Each number is 50 + 10 x the weight over its row's rms, rounded and kept within 0 to 99. Layers, rows and columns count from 0. The size before them is the row's rms in percent of the matrix's.

# layer 6 MLP up, 1024x256, rms 0.121, rows 1008-1014, columns 0-255
097:61 54 59 54 49 60 43 49 40 48 37 48 65 56 35 52 29 49 36 62 48 39 46 48 40 57 50 41 44 36 54 54 47 54 56 50 47 47 42 59 49 56 38 60 34 42 61 63 49 56 56 55 42 70 70 32 70 43 55 57 49 47 47 36 54 52 62 35 51 43 60 80 51 59 47 53 50 58 51 50 48 68 48 36 51 72 82 49 42 48 51 37 56 39 44 50 42 40 52 45 55 53 40 44 56 55 48 39 51 57 46 49 53 52 51 53 47 48 46 40 48 28 51 57 48 52 65 51 50 39 40 49 57 45 49 45 50 57 48 30 36 73 65 63 56 49 71 49 54 47 53 40 58 38 52 39 58 53 40 59 52 68 33 50 34 38 54 48 51 35 50 43 44 62 64 79 49 47 46 49 40 48 52 51 59 68 52 64 67 45 58 36 50 54 61 50 39 49 27 57 39 61 46 53 64 46 48 40 48 28 49 56 36 41 45 62 49 24 54 37 49 48 44 52 52 30 57 69 40 49 39 54 51 46 33 53 69 40 71 39 42 44 59 38 64 51 50 43 49 36 70 58 50 38 49 37
098:25 57 42 52 33 52 45 59 48 56 50 47 62 40 60 51 63 43 54 48 53 61 48 47 59 59 66 53 51 43 52 43 52 45 49 46 53 78 34 37 55 33 59 52 37 58 52 55 54 50 40 56 48 44 44 60 48 32 61 59 53 55 59 39 64 66 68 57 52 53 67 51 49 50 40 60 51 47 32 69 43 47 36 47 58 49 38 68 61 60 51 48 61 36 53 49 29 59 42 46 28 45 51 59 59 47 44 32 50 49 54 48 48 41 41 29 42 57 52 68 68 40 63 56 42 33 55 30 66 66 51 48 49 49 39 55 41 53 52 49 49 48 43 61 56 43 42 69 61 44 46 59 35 55 70 52 58 56 53 64 31 56 55 65 55 64 45 56 48 40 47 40 59 36 59 42 60 39 52 56 38 37 63 48 33 58 52 40 47 46 34 47 44 48 76 35 34 62 49 52 28 57 44 38 45 52 56 53 59 50 53 36 48 61 64 34 47 55 32 35 47 48 45 69 48 47 55 52 56 56 58 55 56 52 47 55 89 49 46 51 53 54 46 39 44 49 60 48 49 56 38 43 31 59 60 50
106:45 41 48 54 54 51 44 56 49 33 47 30 37 56 44 61 49 45 60 65 57 50 55 52 41 65 49 58 43 51 46 26 46 54 68 41 56 72 51 60 60 51 65 45 50 56 68 63 48 41 58 51 52 68 56 67 39 42 65 39 55 46 30 28 51 47 59 53 42 44 43 59 62 38 35 34 48 47 43 54 48 49 60 45 57 56 58 61 33 34 46 69 40 41 62 41 45 39 86 64 50 54 44 50 40 74 71 51 65 48 53 41 54 54 42 41 49 43 48 51 40 36 31 59 53 51 40 62 44 52 52 54 42 54 50 56 57 55 47 58 26 58 49 53 53 42 56 51 46 58 56 47 50 63 41 56 45 55 65 68 48 49 50 34 46 54 52 57 40 61 46 51 41 42 69 49 43 50 37 54 32 50 47 68 44 46 44 62 48 66 57 41 39 45 55 55 60 43 20 52 54 49 43 51 64 47 59 38 42 55 44 41 65 19 45 34 64 63 64 41 58 33 45 42 50 60 50 53 60 46 56 51 54 60 32 46 40 34 54 56 55 42 50 55 53 56 49 52 70 46 47 66 57 38 36 45
102:41 58 47 52 50 24 53 54 60 62 63 47 61 48 48 56 65 42 51 65 52 32 45 53 53 57 42 40 31 44 66 53 50 62 57 50 69 65 45 52 39 44 42 74 54 49 54 55 59 47 63 42 45 63 32 54 49 43 48 32 48 48 55 63 43 63 70 48 51 57 57 43 50 58 66 39 37 48 44 56 56 62 32 49 59 18 41 61 38 49 44 44 59 36 55 57 27 59 28 56 47 52 48 60 59 28 34 52 40 51 37 52 38 44 54 70 33 57 56 45 49 61 50 30 45 45 46 54 63 62 39 50 62 47 45 60 45 56 57 66 39 53 44 46 51 43 37 49 42 43 66 55 45 52 54 61 50 50 40 36 56 55 49 50 34 34 51 29 64 58 54 64 71 50 56 61 68 43 51 43 37 40 44 52 49 54 46 32 57 45 39 45 62 31 43 46 57 60 59 49 54 27 45 52 51 69 52 47 49 50 58 54 68 54 67 48 36 54 45 43 60 50 54 52 46 54 57 47 53 49 34 53 61 43 39 65 51 55 42 59 60 70 35 47 66 56 58 45 36 64 57 55 37 45 56 60
095:36 50 34 50 49 53 34 51 44 36 31 65 61 55 43 37 62 41 45 40 49 43 53 36 56 51 70 51 49 35 52 44 46 47 60 60 42 53 53 51 36 21 58 44 40 49 35 72 44 56 60 40 52 49 43 63 56 48 53 38 48 60 51 51 47 39 55 64 43 50 53 56 48 57 60 45 65 36 51 47 58 44 61 53 38 63 36 39 55 33 62 36 51 45 59 37 44 58 45 50 40 58 61 66 44 53 61 47 53 50 36 47 52 51 41 52 44 44 43 26 52 44 61 46 50 39 63 38 51 67 47 46 33 53 37 69 42 43 36 51 37 43 42 34 48 31 60 61 60 46 49 54 55 35 49 45 65 43 52 45 41 53 65 62 68 47 51 49 44 55 54 34 48 72 47 59 55 46 65 57 44 50 63 51 67 55 51 43 37 68 43 48 60 45 76 58 36 39 40 58 25 48 26 49 50 77 38 58 45 55 61 59 50 61 48 52 67 61 50 27 49 45 57 47 47 64 52 58 56 50 66 65 58 57 56 53 45 50 48 46 62 34 43 53 38 50 58 58 54 50 51 67 40 29 54 57
099:40 73 41 67 64 52 75 43 63 48 56 51 49 38 43 42 66 60 53 40 59 50 44 37 48 41 53 53 49 84 43 52 42 40 54 53 57 48 53 48 77 46 70 50 40 50 36 49 60 46 40 57 55 52 50 52 64 45 37 54 60 58 43 45 54 37 66 37 79 50 41 35 51 48 37 49 59 47 45 46 41 45 50 63 34 53 64 30 38 52 56 68 44 40 54 50 49 46 41 48 43 48 48 50 45 49 42 51 50 32 53 34 58 48 42 27 44 44 79 54 32 56 58 40 59 50 53 40 44 50 38 48 54 61 42 44 47 44 47 38 42 51 73 44 40 38 48 41 34 38 45 39 54 41 56 25 48 60 62 48 57 54 44 39 53 45 51 43 55 63 63 42 40 35 61 60 47 40 39 53 54 52 57 52 51 47 57 59 54 47 42 47 38 68 29 46 73 41 45 37 48 60 47 52 51 67 40 63 47 58 52 30 61 52 36 62 54 48 46 49 55 53 42 60 48 52 40 47 51 50 37 53 59 49 43 47 34 56 38 34 47 65 42 60 40 59 59 39 67 37 37 43 38 60 67 42
103:66 50 55 57 27 42 50 57 62 46 47 60 56 65 46 64 52 64 44 37 53 42 48 74 32 66 65 48 59 39 60 47 55 57 27 49 43 51 59 47 41 51 56 50 49 43 43 38 58 56 51 50 35 37 45 36 66 52 65 55 58 51 50 49 56 65 53 47 19 47 61 54 61 49 51 61 58 42 50 42 45 31 57 57 60 51 63 38 48 50 24 32 58 64 64 45 50 59 66 58 65 56 47 45 45 56 42 61 63 44 46 59 48 51 52 58 58 57 44 61 65 44 57 58 57 60 53 24 60 45 51 53 42 36 39 35 44 47 42 55 54 45 59 57 49 66 46 68 56 54 61 31 61 36 56 40 54 51 39 56 43 53 42 55 38 41 64 59 48 42 61 57 50 43 47 48 54 52 52 58 43 47 37 70 41 32 48 69 49 45 66 60 54 49 57 19 60 59 46 44 55 37 47 56 74 57 41 62 54 49 51 47 43 44 43 65 63 56 42 60 67 57 57 39 47 31 60 46 50 45 39 37 53 48 55 52 54 42 62 64 40 68 58 29 44 53 56 39 52 44 64 56 56 55 45 65
# layer 6 MLP down (transposed), 1024x256, rms 0.108, rows 1008-1013, columns 0-255
097:43 49 33 43 46 39 58 59 43 53 61 41 55 41 44 44 69 36 57 53 49 27 54 53 53 53 42 33 43 68 61 49 44 45 47 63 48 41 56 70 43 59 48 40 45 59 57 53 69 54 38 41 52 38 35 54 48 61 55 56 39 36 49 66 40 57 65 44 46 49 60 60 53 53 49 50 48 49 62 45 60 49 60 40 37 57 59 56 56 51 60 53 55 56 42 46 70 46 44 64 62 70 59 46 24 45 57 51 48 63 51 56 51 60 42 58 58 37 65 63 47 56 69 32 56 54 63 43 53 53 49 36 38 54 52 57 65 44 59 61 58 25 54 45 37 52 09 53 62 40 49 42 55 59 55 71 45 54 46 38 45 42 47 29 57 40 58 52 50 56 34 41 56 54 46 52 55 62 57 29 40 43 60 55 51 34 54 43 48 29 56 51 48 41 54 45 73 49 57 52 55 55 43 55 43 44 53 46 56 41 57 51 41 64 49 57 35 38 49 59 44 56 65 46 38 59 48 59 43 55 49 43 47 47 52 42 37 72 49 82 38 40 58 51 64 48 38 56 42 53 47 55 58 27 36 66
090:67 47 48 34 48 31 62 39 56 58 61 49 54 69 42 61 56 57 45 43 55 49 49 53 59 44 43 63 54 50 48 65 54 58 48 52 43 37 57 64 23 55 49 45 45 45 34 39 53 32 67 29 40 68 56 47 48 62 42 46 48 53 39 62 38 17 44 42 50 50 56 55 48 48 46 47 56 57 61 35 55 53 69 40 42 54 49 36 49 53 59 51 43 54 52 50 66 45 66 52 55 63 40 49 39 67 58 53 50 47 39 35 47 55 34 52 64 39 53 43 39 54 45 48 54 60 43 44 39 33 47 47 56 59 58 51 54 51 61 57 51 40 52 49 56 56 72 40 40 40 57 54 62 48 35 47 46 60 57 38 52 48 56 36 57 40 57 45 76 57 41 44 55 60 40 45 54 50 53 52 34 41 39 42 64 42 35 63 40 66 64 69 46 54 26 58 51 37 55 34 53 41 55 65 57 63 47 41 43 55 49 47 39 36 35 55 35 60 42 64 54 52 65 49 50 39 51 43 32 51 45 27 38 56 55 43 19 48 46 53 51 56 42 64 46 60 22 38 64 57 49 56 58 43 52 52
110:43 56 51 60 57 52 41 54 48 56 58 38 42 67 48 34 63 70 57 33 56 56 57 70 58 60 57 54 47 50 36 59 66 60 45 52 48 49 58 54 62 56 38 45 59 39 41 43 58 37 43 54 35 39 58 41 43 40 34 45 38 63 57 54 68 61 48 66 57 57 50 56 60 61 36 34 43 48 52 58 50 49 51 47 47 69 43 44 46 32 68 31 38 54 38 51 28 40 63 47 60 53 42 53 58 51 45 40 47 54 58 40 46 42 63 60 45 46 37 53 51 43 39 55 64 64 58 46 57 61 65 56 49 47 47 39 55 46 37 59 45 39 56 34 46 51 70 57 49 67 38 64 41 63 57 46 47 45 57 23 46 49 32 46 65 35 43 50 56 51 59 54 57 51 64 44 35 57 62 67 44 75 34 55 43 59 39 53 66 66 60 63 64 52 34 58 48 60 46 32 50 53 36 37 44 46 49 59 59 52 42 43 63 51 36 50 56 33 70 64 54 58 59 49 60 59 42 53 54 52 48 39 71 67 39 48 45 39 38 43 59 41 59 51 42 61 38 50 47 43 44 22 46 52 60 53
110:56 37 51 47 51 64 41 48 49 28 41 65 53 54 50 57 48 59 34 46 49 70 77 43 46 38 53 59 64 60 56 52 33 43 36 49 43 16 54 41 65 46 49 33 49 64 51 31 53 49 44 43 47 65 55 30 43 50 34 56 46 30 40 51 58 41 51 48 48 53 43 49 56 57 31 62 60 56 50 51 34 59 51 57 51 62 63 55 49 57 56 60 47 44 42 52 61 49 52 54 49 59 71 39 50 68 56 49 50 41 64 48 57 51 53 53 64 43 54 48 50 44 19 66 48 52 58 47 52 38 49 48 28 51 67 49 55 51 50 43 53 53 54 52 55 40 24 51 63 43 34 56 33 56 47 38 52 56 49 73 61 61 48 60 70 71 41 72 42 62 51 44 42 46 60 50 40 45 46 51 48 49 43 46 52 40 57 45 50 50 53 41 54 81 59 55 35 45 45 49 52 55 55 40 68 44 46 52 55 40 30 41 44 40 42 50 67 39 51 42 48 51 49 57 53 51 41 54 46 48 63 57 53 54 57 48 44 58 63 41 59 45 70 59 75 48 26 36 44 47 33 41 56 60 49 55
084:57 64 58 61 55 56 53 42 41 54 67 58 51 50 57 49 51 64 53 54 43 50 51 66 46 48 43 54 52 44 65 50 48 46 56 50 52 56 51 45 46 67 49 56 58 46 44 53 68 50 44 46 54 54 41 33 31 44 37 64 59 48 53 55 57 61 40 55 50 43 42 47 67 41 41 49 58 47 49 41 49 70 44 42 63 62 78 53 44 51 53 59 49 43 62 71 65 55 42 48 71 46 71 42 54 34 40 51 42 34 38 42 53 48 56 60 62 51 52 68 46 59 36 60 51 64 54 46 41 36 58 54 64 34 51 34 46 50 61 55 69 58 59 46 46 48 96 56 37 58 32 61 40 58 49 47 29 46 55 57 50 55 43 23 47 45 50 51 59 43 39 64 37 44 55 50 53 45 43 50 66 61 40 56 27 50 64 67 56 71 62 40 51 64 31 49 48 62 46 57 54 50 62 49 26 47 61 49 53 43 41 48 49 41 54 69 33 46 61 59 38 47 50 47 58 56 37 63 56 53 45 51 54 37 39 36 55 64 63 65 51 61 57 62 49 54 63 46 40 47 39 53 56 44 44 60
105:66 48 32 30 38 59 52 60 56 46 54 40 56 48 42 50 42 65 42 60 24 55 44 47 54 55 59 57 58 64 48 54 39 58 42 55 56 68 45 61 45 50 39 64 56 33 54 46 45 54 60 52 56 42 46 45 39 54 52 36 51 52 47 47 39 43 60 57 51 56 60 47 63 38 45 47 67 64 51 46 50 42 59 48 46 55 46 43 57 35 53 56 51 55 58 45 52 50 53 30 49 58 57 63 73 47 48 61 30 59 62 56 39 51 58 63 49 48 53 47 52 39 42 46 51 39 79 51 51 46 60 58 68 54 61 46 52 45 60 51 59 43 58 44 50 55 41 50 42 54 53 50 69 38 40 38 34 48 52 36 43 50 65 55 50 54 35 46 43 53 51 52 54 60 39 52 44 44 51 21 35 67 56 50 35 46 35 40 56 18 41 42 24 44 49 59 51 39 44 65 65 62 46 73 58 58 54 55 56 37 30 80 53 44 49 38 47 57 60 56 55 40 34 63 49 65 62 54 47 41 58 36 49 28 48 60 53 51 67 38 79 53 48 52 49 45 50 53 54 33 41 52 68 56 52 40